python train.py --num_hidden_layers=9 --hidden_size=160 --num_attention_heads=5 --num_key_value_heads=1 --head_dim=32 --intermediate_size=512 --vocab_size=4096 --hidden_act="swiglu" --norm="rmsnorm" --norm_place="pre" --norm_eps=1e-05 --positions="rope" --rope_theta=10000.0 --rope_fraction=1.0 --qk_norm=false --attn_scale=0.177 --bias="none" --tie_word_embeddings=false --parallel_block=true --init="normal" --init_std_qkv=0.0515 --init_std_o=0.0 --init_std_up=0.0515 --init_std_down=0.0 --optimizer="soap_variant" --learning_rate=0.00337 --beta1=0.95 --beta2=0.99 --weight_decay=0.053 --lr_head=0.00714 --max_grad_norm=1.0 --warmup_steps=200 --schedule="wsd" --decay_fraction=1.0 --decay_shape="pow" --final_lr_fraction=0.1 --batch_tokens=16384 --max_seq_len=1024 --doc_mask=true --train_tokens=133800000 --max_steps=8167 --dataset="wikipedia_en"
Each number is 500 + 40 x the weight over its row's rms, rounded and kept within 0 to 999. Layers, rows and columns count from 0. Numbers have three digits each. The size before them is the row's rms in percent of the matrix's.

# gate: layer 6 MLP gate, 512x160, rms 0.154, rows 227-281, columns 0-79
# up: layer 6 MLP up, 512x160, rms 0.15, rows 227-280, columns 0-79
# down: layer 6 MLP down (transposed), 512x160, rms 0.139, rows 227-280, columns 0-79
gate227 096:495418475481564456499429456552533582484471516459470501527483571456491490468462512509485550549450524472507510491501443484521523534456556459543490603465497505476570565575468539570530442510467532472507501535423462576492495482478530507450481485
up227 099:562479486484537504518463544535507503517462511458479406450505505552520489525492488479549474537433500537483506489466467519552529474466465474505527569548494522529539491509504524592497526501475503569508544470479419530459447498496446514460470575
down227 099:548455546528499597479504545434486525515544512512522479508436468524419532580519539546490537505517513456547468463422532513497568451416483386507480524514483532520526488509508461410553521485444485545521432540465477480519475481558489466461481563
gate228 091:514567476479515501475456483500470492501501482484517563507465467492517492460521492465494570488522460526533496578415484532489472487525479476542548483459488490489490512484495512419549469570522473480517363487428521494490475561524438467618470628
up228 093:540534517500423503486462449532506491529520475550516566567495456520486466435557491462556508517542453529481502461408492461507498515511507441491470464510509492552484490441479465502547440578540532566491447589452444465473472474509466443547501578
down228 094:494479500511559546450459616484474488556506506460498528536471470525496468533482453487510573498536551533524513513593524502552506474492481477545504490485409429457531500485461491510518494464449529508552551514461504574575473586465518576570484456
gate229 103:524449520499513443522463460573437466567501512490525485488527466498509531475418512497570447498511552545504507406517481479441443490506442537548483445507456511520501562484523409496532481547436413480508549520518566459479514504529420519446460449
up229 103:590453521518499545521518524539498483546489557445469491476499457522480452488493445558441539536492432494485511549456583540459466469489534466504399533499488513517537511467486547497517604527525461511496485491499539488532465479565487558549469560
down229 102:552506564495453558493498546533549470476434501520472432475578512537498516425461537498458466487480452561511480575492536512498505507468512479503491531526546483432491506439521560521521575465485498521528511525536489599538450483483561474512562530
gate230 098:473491528479576518540468522455493397538460513531551511448476469455553523504606501483501500540489507450520498523458464519536517468490501478521498457514492514557464383586499498540455520466525527451536510378434501528522480545444481424518478506
up230 094:379587495564472487442551519584577491523586445470527550499505492461483538511511523516477439561493467474516473436487449516530600525500440469534543534516513514587450484524520514496525520465443560479499549451480437531440481518516523529412444535
down230 093:483527582489481488549478536529547490562479552544504440496563547458559521542505499457489460504542446374472526489510602512473452540443570472461495481494530543514448490473524506506501476535451467484502500558534522553503497488502487472496439497
gate231 100:537522524493542513478440502502529551554490450495487428579492457466520516527456544494586450474506478500455473534528467514458464441522485466498540505539515510491488469535444557540429550504474494576513467537553420526481481518493537469502542481
up231 092:511524486556456487464511543430481448506495419495514550472518440449460456489497467484493528399475521499490510490475491508492524526479564454487486478499501538475452505518634482501460491513543495510413515577471529509503553524496472472493573499
down231 101:491491478504491522504539461461472503511535494466508455434529569559557487464494562510449487529473516515573519424468557545530517449469508517471498531496602527612488557409473482527509415553505474534503495487525491473494484480549492448554553442
gate232 093:467424447529452503419531502559564435517520399549499480457451468531493481490491528497529556504507473471557484496481509525523482436479541525522482544458494469409556539480549406521535456533526545468520475444512551489464533502483497518523523532
up232 092:469510549577520494468497418492532540559473496529524513487508548575471531481515528542498453502515476479520582556453431489523511474524458496525492592524489503500539615543520474493443548531521564522564537563433520500442493441501474489535557475
down232 095:496476560487472510502550495522474475449480472553515499511536558534476507497549497444520542481539515428549480443504434530523431404533508453481497527400527472440484383460483473578504458503483529558522478480453442527491546513453418546523498484
gate233 098:461484558476529477482481486489487603541500512451529530446494501521489467571519497520523452491584565526468527557476551477455517487538474454430491500485538519439511527447549569537480495495462437397506476495522517469498502536491526480548496422
up233 095:465408533429521479412482479532458481469506414510450514494482583487497520519530457459509472519527488537451499550490498522410465492453516512483567484476540471539507528459510552487575520508534499493585495554582507451529522487446519518573482501
down233 104:502537493499455588507477490499460567479461497539454491491544508513417435564517533524556533495543537499485448516405558493409467477506467549519532417532544484481504534471490511515485459431410453453467527523487484503517495503504500563546502487
gate234 092:528486440512530508471478510530504466508478547556449487514493577506488525505571606478536487476411455481467471489530502487478517490467483566507486446529447441520436552539485472495535529530490496496549513529493501556564570548465450484554481506
up234 078:461466477525550452499466508465512518436465476454478468468541485495506575467547500552466479440545565492535504515475589537545542535571475506497446527486434513471550505488521538510481472441535545448500555495487533479446495442460470555472458563
down234 087:543559461537530480497519498476467452452508469553440441546522540520539501486588471501541470443524539506423465515500474480589533541474438559536511503461532549512515488525549555462553526480470530563469478456482490592472548529489564522525523588
gate235 109:459543567486504498485537430567487527483417452496581582532454574464493435544506547533527525543504511509445555518523444499449429532547529475475528505494510512553538464452519568473518464526500482506461447527543498513516572508547558518559538486
up235 100:483488476508511500383486432519559441544424555423498454498504551519499508486499460450543505455430495487477519481535497479419561568466541496419406514478508486522513459514507509509461514498525510514521502540512463520463511476484544533480530534
down235 101:590570500477520562430542509563471508499429488553487428536501530504473466501533457457489496522494555468498467516567530487416491546479550448468528577509592513493525495443454469507562497480522485530493460523543598553442441486481529549522467534
gate236 098:511479491486455441508488555458532553403542509463488491483419499573473470522533454469492462450516496478495485557565445543547519549564467561505506460517473496468506511498477472545503468458557521484520436412551552497453465515555421464483487454
up236 099:466442528487474543455468554470442522472469466509504419454545481498562484539474502427492517520521496556526580495493455531462494528518486516526461551561508503492553546468518452543519507432466528543454509485435448521527493471512511429473516524
down236 103:500472513458556448576498552585545442491515444394527470503532499484510440458541507495579535574476497467502474492494559481480486502538510488476474547475443472483484562501470520515501542543434527455468513487431491409481496466494476444399598478
gate237 105:534538465512575469464583479488508464517531459523465527552552473583458524444471537524521503401562511389560534458500533514493494460547544571508487442521503553509500474485489505559481434541478537545461459442529490462490526451484491500503503465
up237 102:471515510526572508495554501552515547565519501467487475507524513545440506507510489496517512460501485517514562458560471478479503496566510521551497547588437491545486484509551527507431484577493537527500474558521508472555490487428610522487525530
down237 099:564435538505565572541499500555444607473532552494475542503480482435520475477449452529472479499532501532484442536468491509487495497542447496492458571539490510499536494473546564563435498486492492500555407519450475517495524519448506501493494470
gate238 098:450517479422542542455503505486476515441516509512518444528432477478479466462502555587503505486493441439504514434457489481465528553518557494540467429390508489499570401505549552506438522468476535485540548541466489511440457426467436564488476493
up238 088:519484534465482529523451525539538463537495517504514531519513570522520402525455506445475557538518527512519448557445546490489463514503540480444551412531407464514580503462494505564535439537445454491446518523486466459574453554547597486539499487
down238 092:563472508527501506527523472547458528539471587499470477507456508427503496522504511416539466504450533502541445532524506532420484503528515440419530531511485558551454441502509441420576444502531523476484512539487516496529478480484552505484502544
gate239 093:489440497514502478429487476568472402477480435431528476460476578537565504552525469547548444502497515460509553501484463501471527492434420507523480433453547503474457505500447518505514489452537516451512524517479485575503559572595554513463507542
up239 104:517537462419557467502494475493518576520458395437499512494476563518548477477477519544479496567485494450500576554588502521521433548486515506541451471528466454540519486467465440456490447551509521487482440496515457524439547469462561524470514535
down239 106:497466427402543583524531555538486535508530483451432475448516521498516523569443458472527419462431489472552542524502477477497516566514495498494525509474582575477424510481574484469531474531484495431522578544511440452493495490438484529459500510
gate240 092:505473523462528429462478467544488584507471475496511475545482484481447478574534462543463485485464529471467574486447440585513470550520496464549516502466462504505522573499505499454475464474443525528460537379499525444435557461522550541513488491
up240 092:545518466480552438528522625504530498467515470485449533508531537513460451512556477541576523582462520466544513467524498526485502505475462448469517425544521545555496446496508561478444566451508483478474485460521486469502571463510526509446515476
down240 098:514469518449508486404512621466591536514488546417569498527432567511486481492554447550496534515535557472499472525512457541478532468500467458406542544455502449506547478406494509511525528460528486504458550484516509477541542460529482492504413503
gate241 108:472508450531484525533544508541486424482539529490482449456567535521490518547534439383584409517470541508532463507445440461497444513554526500520480541514465511475460513569557541497490517555481446513495491569397569444561480489540570506518456504
up241 102:538480492491565504536527481566492444466483566490462458471567488516484478490454543500468491496451559522548487420474448528521501568534529485501534530607454458501539505527533501490528588412475523455553483461470459512452458478504555472567522445
down241 100:528549495423505384492465532462500445475444526479584513497531521496477490487492484623526511508555493499528457498494489479474552448474498503463496478508517464569469492447453534483532441514506530577507548413470501501502470525490495459483477544
gate242 088:476495530450536497609434571453537448520455526492514597476412435446442509486555510513526506498472548446513450570493519509467532527477570524497499497565539516439476536495585494484477566456520471460490478447499501576474498450472468497491527472
up242 088:489568507511474470561466564507546450503449496516487446528543506534465467475450490473498479433552459520578479511550460441463493485567451509455549527502457521484553476483496443549510584539470465565517549504493552474423444531479474452511452487
down242 094:484535638575535518497481394472526523561485519553579469452533512545533456547518456486485521469489556581525535509583504545511512504450565565473429509465517460488486452488460458514490491490507526439500481415495521500551480499473491542461486555
gate243 098:474465498498475524543440474507517574494499561475507529451522495451494553469393522575449468467462513549480479506512490568524507540502428485461492536439530442528578497510483533399494536458536520486521474562503465460519471524493510444534516468
up243 109:526537519412494505502549565402457506553431444489527464531531520575508506582566510500505540527517511468441478493497553478555453505489575506559527462551431534480449500512502508494517418438486484433536495439497506519489474476457504543445483501
down243 100:522462511542484481479495429495482549517509474575472518532490370568478511445521492423489464524467558526497530449488474590528503459504482495489432567503507501481478469510493530485559475485568488550423446465507491511534473453514495503492529524
gate244 097:479498562477507528565528561490502554490546526510549515507534557542477550493553425479492526551485446553465511485490528518460461602554432568462491514538518487472464539514538525520559495510482513480544445438521514453487509518468532499432471481
up244 104:487509421545572495446521540468488458485484494410492494531432455568461532498454517530451488512502535472536484553529567642446494479500480479504463508538439467496452519510511525449391574473534455513526532493500504511435540430539491468547575505
down244 096:525514460537439501533433508558468420499490481474502497542470507526551456504517511485473492534476480570499598508514460455577531464464468495548568502480516492474491463447480563509496502573557570510448471507492436512491467477405563531613562543
gate245 105:486550446513533460498478519550520528437572464481542493467480523455486480556519547551541511500517470442539537548445504553432473567512429504445522538550477480524495549522468493498498497435472515556499545488446533494507493519450509543474476447
up245 101:460503478447517476522544531528463490475493495523499462449485476417502477532467567435364448492503506473522527510483464451477546485523511486478503473540533490511469468477473483601555496587534429488505412475498466510455451435521485504501465513
down245 100:532494427455540489485558496549532476485486499542536441573478549509501489493434470495465440482480522475451510482605519538476478489571522508457459480494493426500479518505418435484518447497467485509496544478563487451502514453415422539468517517
gate246 098:471469570517450487501548546534525526451520520495491447496512463502484487480482532469507478503473463450496548538496582492562477544537548575543474453453487477475503466503416547537484477562459534488463479498575524488535465460498555555428462539
up246 102:441524478472459476465516526462484555520503569552440504474465533516526447515486524593523524512470548540483567556469541483471590532445479433454484450516495574534468485491565584588504482469502530499502426485577461469443509459482482502529524585
down246 102:433482464518508502508502527537432496558440541492439570441510505513426571504445521592460579504504509493527524500443481531451571489592523439498519419505503528479513569424547514502537488545574512509435479390428502419550518544471541500504493503
gate247 097:513433543512484460502498536477482549524463573530424479557576451474501448520477505398492494478557561410549479471472515526477434508522401514563423484489517509506445457510465549514461454511527512451564476517562452459541490566524543569498511477
up247 086:511519505537419487445515462520476566544504442497525439579478466469506587482506480447537511436494502493551495463574496490495528473468536526507531535442521497429501541528539558512519532529513483543461452506491523485468509493551473469519458466
down247 095:461507475444538451506459482469487458463453450511510473500491420507505470466495592506445473464444489474473411533458538465457512500518496517528506467419460539571491522408481464550502534464477469546500482540493497537494494531582489490542477477
gate248 097:574565514514529499511490504584520418431565514496453479517585504542462429445491510487504443527542441447439503496524548563493532547506543549499457545557570534508497451493465562491496439474514481523549519454493478457503589499500503504605522486
up248 088:479563557493479482533562543528422502566459522501511505510569536463517534515493428463471540519428483476432499545529497488567572445475437473524575457472370550500477459448543523518456538476561517529488509555488475510562474461464529492488503514
down248 100:520538594451469512480508494467559482536489532542445536509445495545540457466411456450432447528458555474527489524509519559562504557560496503559469502511549563527459475479430517465538508469507501534463508433555468460557541435503561589467547520
gate249 100:511500520525511553475486472525535530539480507516492516452487508495528585469560498455556418512438489524519537577477555474405472547534526528422445499488451546505472420516482548377417448529485456495458555471488504485451498486466508519565437494
up249 100:480472543578535472503521497479461609397489469490546523484500479499577464463542480490531473519467547478419518500519529477513542556454457547494508493469504413499467538479534461477496473434463499497489544496474400503541465511534492544476532542
down249 099:517459525527497474540458418481505352435561518508489514576530509477469559470534471551477469479455436557598437523510464524484436445512535569546514571502454539532483504517536469479491433527505486562498518554522425526477554510520458520483517558
gate250 094:499461448452559400534459583510518517505481468510473454493603522508545432522462527489463500523527447483504491526478498498522459467523520507466445496468467507538463522515439509546488469481435432531483573488558518551439511510566478486477402416
up250 090:385493439490495435460511539487504567478534471498466468513477449493508499545431493506555594543505554506506569477514476546551530506441590601506468544535517522467513527525572527445447445426496518517533597511483577486481528386441465475489507522
down250 093:563516480503519520443510453480470567547565490449515494557489460505485518507510551608486582462540420553445529453483526543497416541415541540489464521539552501527449491520517499456515577512536516537478512483495532490515542546498489549385475557
gate251 100:479559530554486466481381539529522489467441517444484528500466453429495590485462481513507527500449536527444476534512492516485516567543489502529505474447509519487491512483543497576536581488570504421507495561575480469502505437541458524516495513
up251 101:532525440555505454575508541496536526442433502587429482458464571491502468534492559521444415558498545476433526503548470490453494540485545512528530502530501485443430473523562459526545487521527484526513469513581479521446515529498458531455546549
down251 105:560545511482528468553502483465534496470559505453514525489489505523478514509493526542517553510460518458555512523521476509459532439408522463496487504546509496463487525520448436448536594486494599492432532511446470503478464479495454492488541471
gate252 113:464427576503527481553521519486487544502460494413518510588552497515533513414475489423514439564553547516449575481552461465592506455470482481527482461465549501483450483479445436516522467579468493462491521565552473463522534495450532525513488501
up252 108:521499527544495499513464645479509473579481543468473542476530464490442540517499539552503496509457488425413515542526435535463504471492473442458488538484449467477475463473560515454464482469580521546504442440490578418443554539435451473501547520
down252 104:410556477501581567516504520521540527552492495485543585558501450576486490561550478569512472489557477514480486528517511621495477571468492573542510517481474461519442480490511509462533486467428492506511545439528491501473440522509495465503562492
gate253 117:487497446498509477461537530501544504499502425511472486430504510509534468497496554495504514448434512499553580423419464517513519525507538475519499468540431558515502434498542448402496467556458503458471576544569419443502522489493453486545457530
up253 119:532528462478452505539461506546560580487579537525518464551443419547506591556462467452435448535472455480482473478593522548536542488509510505451517464537590483478506574425503517562457460475546548424522457430445500523497474454513546453517572500
down253 105:581489593494440460528504430512472531463495475581479463497458462540516493532460464529516533544481456526557520563484465462504417446545474532486477533477506545488527488406538542536455531536499486496449442427522460516516505466498524464539520541
gate254 095:491488482549518536474489486530465524491492481511577562525494542441515532557519578490511499494447479457558508501528554496477499561503492441523372470488540568462531555467479477433450512538554505553489416581506458513491450527537502438521432470
up254 103:559450551505532455506467561475583481559536520510493543531490449546536565443444484523433477539441516551478475547515507563560486460560529531548509442517493478454510528515527536556493484491550424436491519501466546550513471414527513504556485582
down254 098:493534521468466386532459561513561472560521570527527443509494533507437593492499472497494503490487468454469420536459473559579546494469568497536590424537453506501445552497448569524466439533467455468581515490514505551532478514474530598553545530
gate255 103:481454518534512485449509421489496534478472515487546524459442552504412500478520476500537482440553500501529483514526461492523478500532419495515475572516526488465417512422522554514512480550480540472455501493567474538479520538476510540529516535
up255 103:457536496501562488437482473526502497523524456488452441473437477474562494486539378521543529482521505480477574472480610486510467531502454536536492410516454440428470509544559477463445476480561495526453459454542541470493514474510453508535501456
down255 102:504512529513483477512505509437512540518518529550503493548482547487504522436505459474553482452478536422529473523527483537504496490528446511467542503530514532452494581424505536497484556494521446566518507521527488516576505469437440637557441538
gate256 102:444412513562496487512451445543515575517526495523609513523483505520477523488521531457514476429541466522440582533592411480476482575570496498518505470517486463548578517467460489534543446466446458510500452507516492502500501492477467519453472484
up256 105:488443491483498481465552455474528469475509546570540470557539577570512551587490453474456469502483432535501580445469516487493487488484553496516469469476503470446442510502506467412531492557518481495506511539490512445465496496499502536486545534
down256 103:474453493532492514547529399447559524500556506542566463544572492454492472454588517477447519527549469487506476440526548468495518464429525468526464507569508499506474552507525405514559537516487503492518494556473463486539502558539485466551544505
gate257 101:613544506499593506527514503457425479429508467540506515531522509433466489491535423466495510527485395560563502556483546499470491471456422515491447538496481469452440493474547517489513548464534467497541523509449533503526522505413463470552504512
up257 101:509561500474527538480480543411507530455590557540493403569452482433523471527571535492499537535528522462526460491421483594548485558502428544531475520482412488547565588506467497501476500511538439478517456562513545442504494509416470508465479462
down257 102:538481473489532580530443508474559455409505515516569504499426515478503468501535434455523447496502525529469571559510504502610570489462432582511501507573494517459458504541544545467507511469499516448510517461495457491566532479531549484510495449
gate258 089:535499527461494513476573473498552478517508530500462467603562519522513557490497508541541479511491452499514534550448564537518526455493476441475576470487488531479458463557598577504473561461550520463476525447488490466551522493497569523558442449
up258 093:499451539519421504465582438462523443497458493524497475521501590480408561513458541515563524508540479496447550537538487494521478416508482486520467477478538481475504454466505525492488558543463509484521471476447485468525590465526546490541455534
down258 102:499534429491442395475536538447460469464498465498449515468503530506508474458536479562500534532543475490469509501517582417544526522478387577578543510454517536503521474535474554455485495451530593519437487523479457453511488540522515499508466478
gate259 110:543512513488499580563520504473419479532528510489497489443489493544470488516554455468520489481514572447424406498464535575516476523499513483520545458562495526508489520426511536534412523532535493442447458522481482466433531540471485508507491454
up259 101:476508512417478469453515489512544461509447510398417452608553565494454550454535524402497460443496499523514550448497477427474542529531531530513498495494545466525472536486549515484576460560471497439447538427516478543501447524502536440497484446
down259 104:456498497498492462518538509552486474505501505496411543518485428557432531506477490546450544556564512531449524453490422525516510527526548525459496446560458557481535444446523540496482600500505523539473501385524471517492518527518468470441462490
gate260 099:500620508509437484532479516422438482518517513456441440527457544459500467519504500552559577508508531487476499486455489562510493502553529566531540452470550565546485425451498461475446506477496494523567479469482482493529583554568482562509539483
up260 105:490479634483499546555488484477494406500533530485504501540502464534506535473528496449426517594485490499539473484487476484473490434550475472447509511536513512453507525546494525471467481440468406483513486536482514466516429543467498495531505474
down260 104:451496500442498568498499499537511444486577516456472473534472485551531544473518468484466567542536515544504430487508472489414457541494524521449540441549544466454503481511537444452468460434490425469560518469483560533552507498558521484529562458
gate261 089:537514508521515483543484573503500493560436467509453501466551477475455514510443564534442528487484481537516491479547529545449541527434509462523503509518515441506458486507533498557547536554445510568494433440449515516464550524546477507527594529
up261 092:503552529427475492540482516510473512537512484536485473545454529532457547508577548514436551542450401490536468486462537566473468493566528514549499513451481525506507489606526479450510542567481476573508491406504548469458474480460507535501531544
down261 093:522499522501554476510462503518508498433504462528530517471504509482496598429471523508538566517474470516488470469437511553520487467430447541481491495461465449572543519552451490490576495506479505527537475505461438488492491413548426411585521521
gate262 093:531570488539493555491493516503561419485530553500514547592554518484464501514547467577469541536532485467406484442488497457496509442512460514568470549490577494547526505571551581532474568525452534487555480540515549444494500505520471411489437498
up262 101:582511489513560534483512475490539530465520488557526547493520527459481452478540528602533451436485460489505523474481547465563486537489484552499503469472560476465470451487513529543496565500480523485506516529561522524481523501437570539476397514
down262 105:489448545494499606489516490473552515485512503432486405487512494500536477476457473484531512476484473476504575438520537544505515504525467472587560572462515514503492529556573515508472548568468486543595552537513502422461500555451466483433484590
gate263 105:520518521474511481580450501521447491384447472432450520511534470488521484479489522503516519486497520467506548568488507567496400533510473504519545455522504517518559542532497471519534450416528460528510478539417432520502440455484531461494508476
up263 103:543513570473551513456500499464584533505509532514490511487484455550446513555485536472573486472518441477525459453502463515536550516531507567508447517526470435507434446495545528520485546572494555408508530519437539472481539507490544517477459438
down263 096:598536529476488476447469453471543463524547610506553424532472459500499547453532528436453422398506526488525421489465494500467496459543468512584580520516467490434519528486466521551452480540517478535496486511495501495535509496491477467476505569
gate264 101:491532529470472494555471475540530487513491518548458502486498510410483535453539487507507498575490569615454491543564539567428515509522526488527486527495467488522524469445475543510516466437582513473483536544478494443535509470543520481491471484
up264 101:452506515501488468453556457444498394443508430527457522545470464600505537530499547547553545498561454529461541438430527527485450470555566464533520498543480490472505526526488485427490499524515436469465582412518550475484540499506525504447508554
down264 096:510488547528599475541466540519489502493481497465512505549548529485469485578532514506488455483425544446601525518474464559476575488517540534526541521504414474559487446510519552460496471499450529506500507549494390529444531515465512530582537458
gate265 103:483561492480499539483478462565463487522504566505487509499567448468519518415445480451471472506587544495491519489533445506551537394497535461538473490507484490559412533516573514500505504456466508472469482525470474476509458465424530415499490464
up265 103:503385503523513529495563508499558526457495515606481471569514505505514491453524470537512479557480510478447511457588524548478493515524439520428470534465507495480594535483515510526447549549458464509520462485495481450484486500460500441510461458
down265 098:452499534455465485558510453529523500525472502387519501460573465498470499436455542438524466561437494494502435554378552493559565462595456529428549526486528529525457513516511494512524484470576539444477514560554488557534545496448479460475473534
gate266 125:480505462527503398487547565453548489442504535555499469442535463512497415569452554521446487519510463561457560483581492508573474528525565529507461451443549516523469460495510540524440442535421461517540467488569463546492505470539485480447566524
up266 112:497476517525528540562457584512540550539487423524487512509517552483445470436542473478539456478466439483537505464518535431509563492462505435497479554543522510510503557444512467429589512556583493511581497564491493478580493485445499501534461472
down266 098:509485416570478365441485474487461496492507485553423494510540480502387461484559464543513495500498442446503568502494514522476490606485510515522503524541545452534485405486485480446522527486507513438428470465541520556532533497471504526497486534
gate267 107:556481456533485481486527528529454483558555475478539533528498501448505423501465516446539463488480497503503476484507435500500560498413544523570543514500491514531452507563512443528451483522526421512486538464522495492457522444519535507449502516
up267 101:565549531493469583491508469467500413487438394559395438468489491548497479460506492494427479537485470481431508511524568470544474508594420469512568565448524490459506445490535511503508575499545541521439489519507497496466468537502450420428556513
down267 100:566406513537430475509499486544581483503507493500515500491466530548485566434504438490509438515490488504454518495549490452489551548482512453449532569486508506459488471457491580501531450445528545528482507469519486533549526571565416530516589531
gate268 089:481512467547535528482435481577443455470486528476512551424497464545572463466449508420518459413510511434492494495462488536473547529416526509478567464492527528431467537486542516540461505516505475559415461474555500512501500504521476514604518533
up268 098:465416572484423470591490576491546602496469478473468528483477520576472622501495506574498472494438428518476482492493438519480510569505513444581541520473542481479478475551444475495473505515532514403478487501506523531453496447482471477465516580
down268 096:496497431506535564515588520503560436561579525524476458437461490457457517504499507495425502514492513457515511448460563465499442475526638407451585535493519500486493514447464452495472472461430478559464494519549490519466461482515465553490546531
gate269 114:516493454473540494495470462470416498540451445542545456533506389529483518527547445474411532532540492520436533509567485437497523473516514580472520554514512502498529461506475464426432519461461431432509528523487429508486472579529560441486465476
up269 099:465482437490462490538498479419452515564396447558521495479513475491542573447479473468441483435506554564492515456495527389487482428490498534489563467463547503550449462474513483481454518470490469480474566563503431538512523630561559485519495443
down269 111:467560445448547487497537446521472537432493455478519411480493425497521522469520501522455487465582523484463510490538511529535519482577520500488551523456492466533482501487516554513451568437503492505487453573444533466469415480512432531468557528
gate270 100:521528558583467451477453507503524491535508551451455449527511460464520476523531485552546429483440540566511515480573472488502483581506499570480490522560531469476529480512497492590450520542517423556513562539488504507514585456568472538555570480
up270 095:539517510541498536494487471486504499418540517404493473483474473514452478500510527493489487465488493514489545525488517589483520504498479519560492434486528490461487470586536509499507534471520534491465475476513571453585620504561492510523488466
down270 098:439447446482469614454528533472493549533496478503494527555555523474533509502496486446531444478462500565571494444528476479491513497452501560462521521585477523533565491422541486528455516499542464506516557488532528446532505457458516519596486514
gate271 100:457439498497504540563529548544509524583545463480510539522496470506512512438509498444527522517452462558488492540530484501552558408492461468467575420550456527455471572521534513447472509548492396470574441478488493581452480503515508467567495579
up271 103:491472511486507531441498446529471520508580434505419530499406461450492574534469479443508458484502484521513521561473463543477529536563566594479449462500517514460457534440446557438503521514470513506424526506525481480511502445547558463490463431
down271 104:493454544446504566442552545466492548511463494446549515447482409477563483434431519501528547464454489424446461469545532474520507500488514465462507415488465499499507515509540427477475507490574597448516412535530515511503487501470467439455513446
gate272 108:409496493510496429474458540479543524534473567456468527425465487476526501510473475525531475514543477501545520443482513569480458453464525533481444545547470536508462485465464524584492458489565454469554496468547476545414548516456521540457491473
up272 108:460473520525563459489525564506477527542562507431528568480484561536536524536583573531452538559471459436565498466549546538428480511442552540529487476520539490492513485490465534595501484521478502482559496500549520509500492477499491496507441499
down272 107:503494535414525461471517535526487514540535506514473518440514472515526471520509478495504439518496566487541464464501499499493516529469481531524507496616494581430515556497513490558474529467460449486493470552480504471480544611552549520466531527
gate273 086:590582530505505499489460522504485502518505507528542494434498565477460545541519413419469460466543584567471544564552483549569538461536458546505476519520576551427503531474483549495477540488526510563484525518564518474467484447514394547507373519
up273 095:535524468537444549493551527561511503563538495399448473507477459563441522494500467531435464507470455557515436509509563480488498555556532530501455538453473459535528467482399457466445498522516547554515470487493526520501507505510528491570535434
down273 099:454583499487499426514475494488488489462551419527530560481376480549485505535498539515543556491473534444544587526527437551404518497538507558498459446513442500446507502544540529438559494487538433521415487512546459498470519512518483505562432508
gate274 104:474493448442522549589525498497441550515465494468561515526495481489564468493481458454532527507495447489479461491568474547532496518506516549559547479501464492537541483504514525514456513488412527536448566467529478472516520432511533534480440540
up274 104:463477462516507509470535507474498505497458460508476562535545465476545479476484508557457545457457499494452430528537422508558478504461568478540500466432633539490444502524438484455482516604519479497595482477471479504499478501505513549522497496
down274 103:495464479520547465488504388463491544544473534524495429627496531562483500565493504496528464498459468434510540564504514461500479459470471559543555500585466458541543570519545486504465507522510494514447448517596550524487556465499497482531443499
gate275 097:538476492445514456540533477480507525471462484436514449462486480488489549538569520449476462533541465544516520480512508561561491558525527547528482460543517518513456583436440447538503527461500523476551554507516452541446458470495464462556524488
up275 104:548548505513607487444516467466528534525526471489541529474480475441478499481507495458537618596521499482461493575467457509539491517490422540514463597505506545446519437458502493535540562474540551489548552551476512447445533451486520472536532437
down275 098:490513465516494485458483537513526513486489522468546544521490464489504481529484588509529541534469505481502471573530531480472479568421453425528494475523424450504506497509529547486560518532541486550585556477504491449522519458438483407473476421
gate276 091:563577505541514482445455563524510513499425496456490490507512498466529508506482508522480489479510542472419454560553516494548537506545496511535496513408539534413474527567551499541497510527453515564517539539481507520556535530518543520459533506
up276 096:386539500526466485493560552506506538498544519453492509523497527545518579440450583495566506516411445503378453491464525474507452498595517507446509526486529505558435413490482481528522533488552524468466404493486531480461523516467523575479540466
down276 096:469479542456569525513468499484470537359434548504488461496514469474501496528474501536489524508515546466486544515471558498554484544515506441456515498529561515506505451503531504508429488500537442548530578473406484558487448500524503480461431481
gate277 108:509476454523469537443567507521477454549576541475546500537505560517509522421511501456545485506540459472521503524456481534505551513459480589465489495404514577521541534491531455529507481537508482539567521514419556520517501527562556483520464538
up277 101:549510510439517564498472465537536503520478396493496523434471550468515483486505501498479503566457469468522484498547440594477472527457504535505468519492487548540503492494478536510492572545525527519485417481501471524484521448451547518456483470
down277 096:560462521533501565458466561556448501482475545463544481524485415511488518450467596508481477464456547504488512476528462502494451575492530496501523513442498522473433463442565484549557529459459508432522504450543464509528441484491547491511559497
gate278 098:519479532535520511444485465440491508466503563504434514476552512486455568557474508524577495477453507472508501550580550533496498467472428518552454482474495550472541471557446492436591463526519484506483568464553526445562493532467454535481537503
up278 099:568480535458503492488485433461482435530569550446414479560472511464497535576502507526529523524477591430504513453462529526483550609497475436588493521453495509506506508502492504471495490515559572513462561563501534467473521552495521544541508504
down278 103:472495477439442537528492529496507583482525528528553472485457486521546481524499521505528501552509492518539483515483460550541496600460478464548490458516514508469534478557441485473573489530530544510495372519437553405521440455552458495417490509
gate279 108:535479378517501463507484622524492550510468532481441503415510515568478540564439523456484558609534499576512512513465519573532507536500458472431548512536464546517556533478444500517488494468475506478520479521519502486502586470489486468475519484
up279 102:441484476476511502479492507473433467473500477444515551451531482596475502552457460426537479563521424538502548518406439585509515518487433467427444493482468488493514524419500387448526498401487512488448474520481482467521505507501554462480551525
down279 098:478455486462539555420493494467477425434469501479508526497493545388528504464500466535517468581477522462502526525531547530532454485492506551530501504530513508556514512507628473493552590482500485489541537448501519489522477441435446503500474483
gate280 109:478461505492550465478525537501532548450451491533487474455484571540505492555395567548511580516507511531537478516535456496528472504547531527515473456495584516545564527499495521458501488451569448466467465531496460501532571461493456529479522474
up280 111:476450505535464508530459474441529467517561537459533459462605459551488493505492488501412518529532492517523526531489462538553505390519483467491587518495450473458524458504513489485500470556533553523541521534502584423529475550467565520500518553
down280 095:522493483479460477499542505510513503501492483448492485558465491505528483506489533493591514515515570479423495466532459515498479551473480572508514537529492478563507556465537582474511535459520439504508492480449510583550502508497540559464469492
gate281 103:562535477558552463493575550508523505481466560547485518462544491497441522512551498423526480490519473498546550527503523570501500488499517482522499543427491545458572507479518468564569505528463482457437510544497473532557484501466553495518573507